config.yaml
norm_place: "pre"
rope_fraction: 1.0
bias: "all"
init_std_down: 0.0
beta1: 0.95
Each number is 500 + 25 x the weight over its row's rms, rounded and kept within 0 to 999. Layers, rows and columns count from 0. Numbers have three digits each. The size before them is the row's rms in percent of the matrix's.

# layer 19 attention key, 64x64, rms 0.18, rows 51-63, columns 0-63
076:490441488535535509541524478492470501500489490521500511507503511508533512494468470531502476546511471513496519508540473484505539498525468517507497447489451432487526507516486490508529489517538480
098:492494465490461491515522536473493486517455499454482513482495523534526505477508505503525531535499484517494500471495513497507492504517489500469488491503462412510503452546489485453538512512536490
096:503486519538506493442464518510499575486525495503533470508516509485428484477468497502476468483504505485537509488495498505493489475513532505535520513480505547489539519492516525502476521484454491
114:513450507516511456523487456530503530485469505492492504492454485512507486504450474483500514484525496484548515516493490500510512498510515493473483464573548461474461487458525520479491502479489480
110:525524473528472504471437520487501522480501480525481488468518511467464512542500462449477507477477508482520463505529505493510501483470482482506516548490485519488498516502554502483518501515486433
118:499490555488481510485518512533544475481490501493464486496481515481466492516566530493460515499501495568502505525535512481547515470477566487516477510477501482496521503475495479512517472486498486
112:462470499482481505494487487487502492559515519511510483505494499449497486479475487517526476541504499535522477494456557483510525500504478503494523487546499494470468532465504469500540514428518514
123:509483486491525498512485512535515532488491533456525508500471517509522453506506483516532514502484496538487483535531506524472523466516523491516430503463495549492523572478514509486499504458479507
095:513527518519493492479558542505479472474494533493503498493510522506546522476490522443543503466480543481493463516513528494491467539528484522498491468507503480488481495479546439512493512503496474
098:505519474490522462487509484547471489538491465537498467492516498513497546526478529475470447532502536497486491480517506527476521521536499486528477486489507528523531525505516434504466507516485535
111:492474480491510480492515482522541528490475537551471532463454490448471495485550534507480505478503537492498501515552499487501468488492547497501481492505487456498489488508476463494506467488542518
121:457510480519498508503507523515511545505516492493520501554562493500497506499515502505515479487462518491503556524504512478506503517552559487524532459521477530482510498506494507492457569486508505
108:496497497496476488509520570470516468500481474488524503489522491495566537468495488466493508504531475485514537472490547498504468492491508491506543491480477515517492506508486508490548429498532532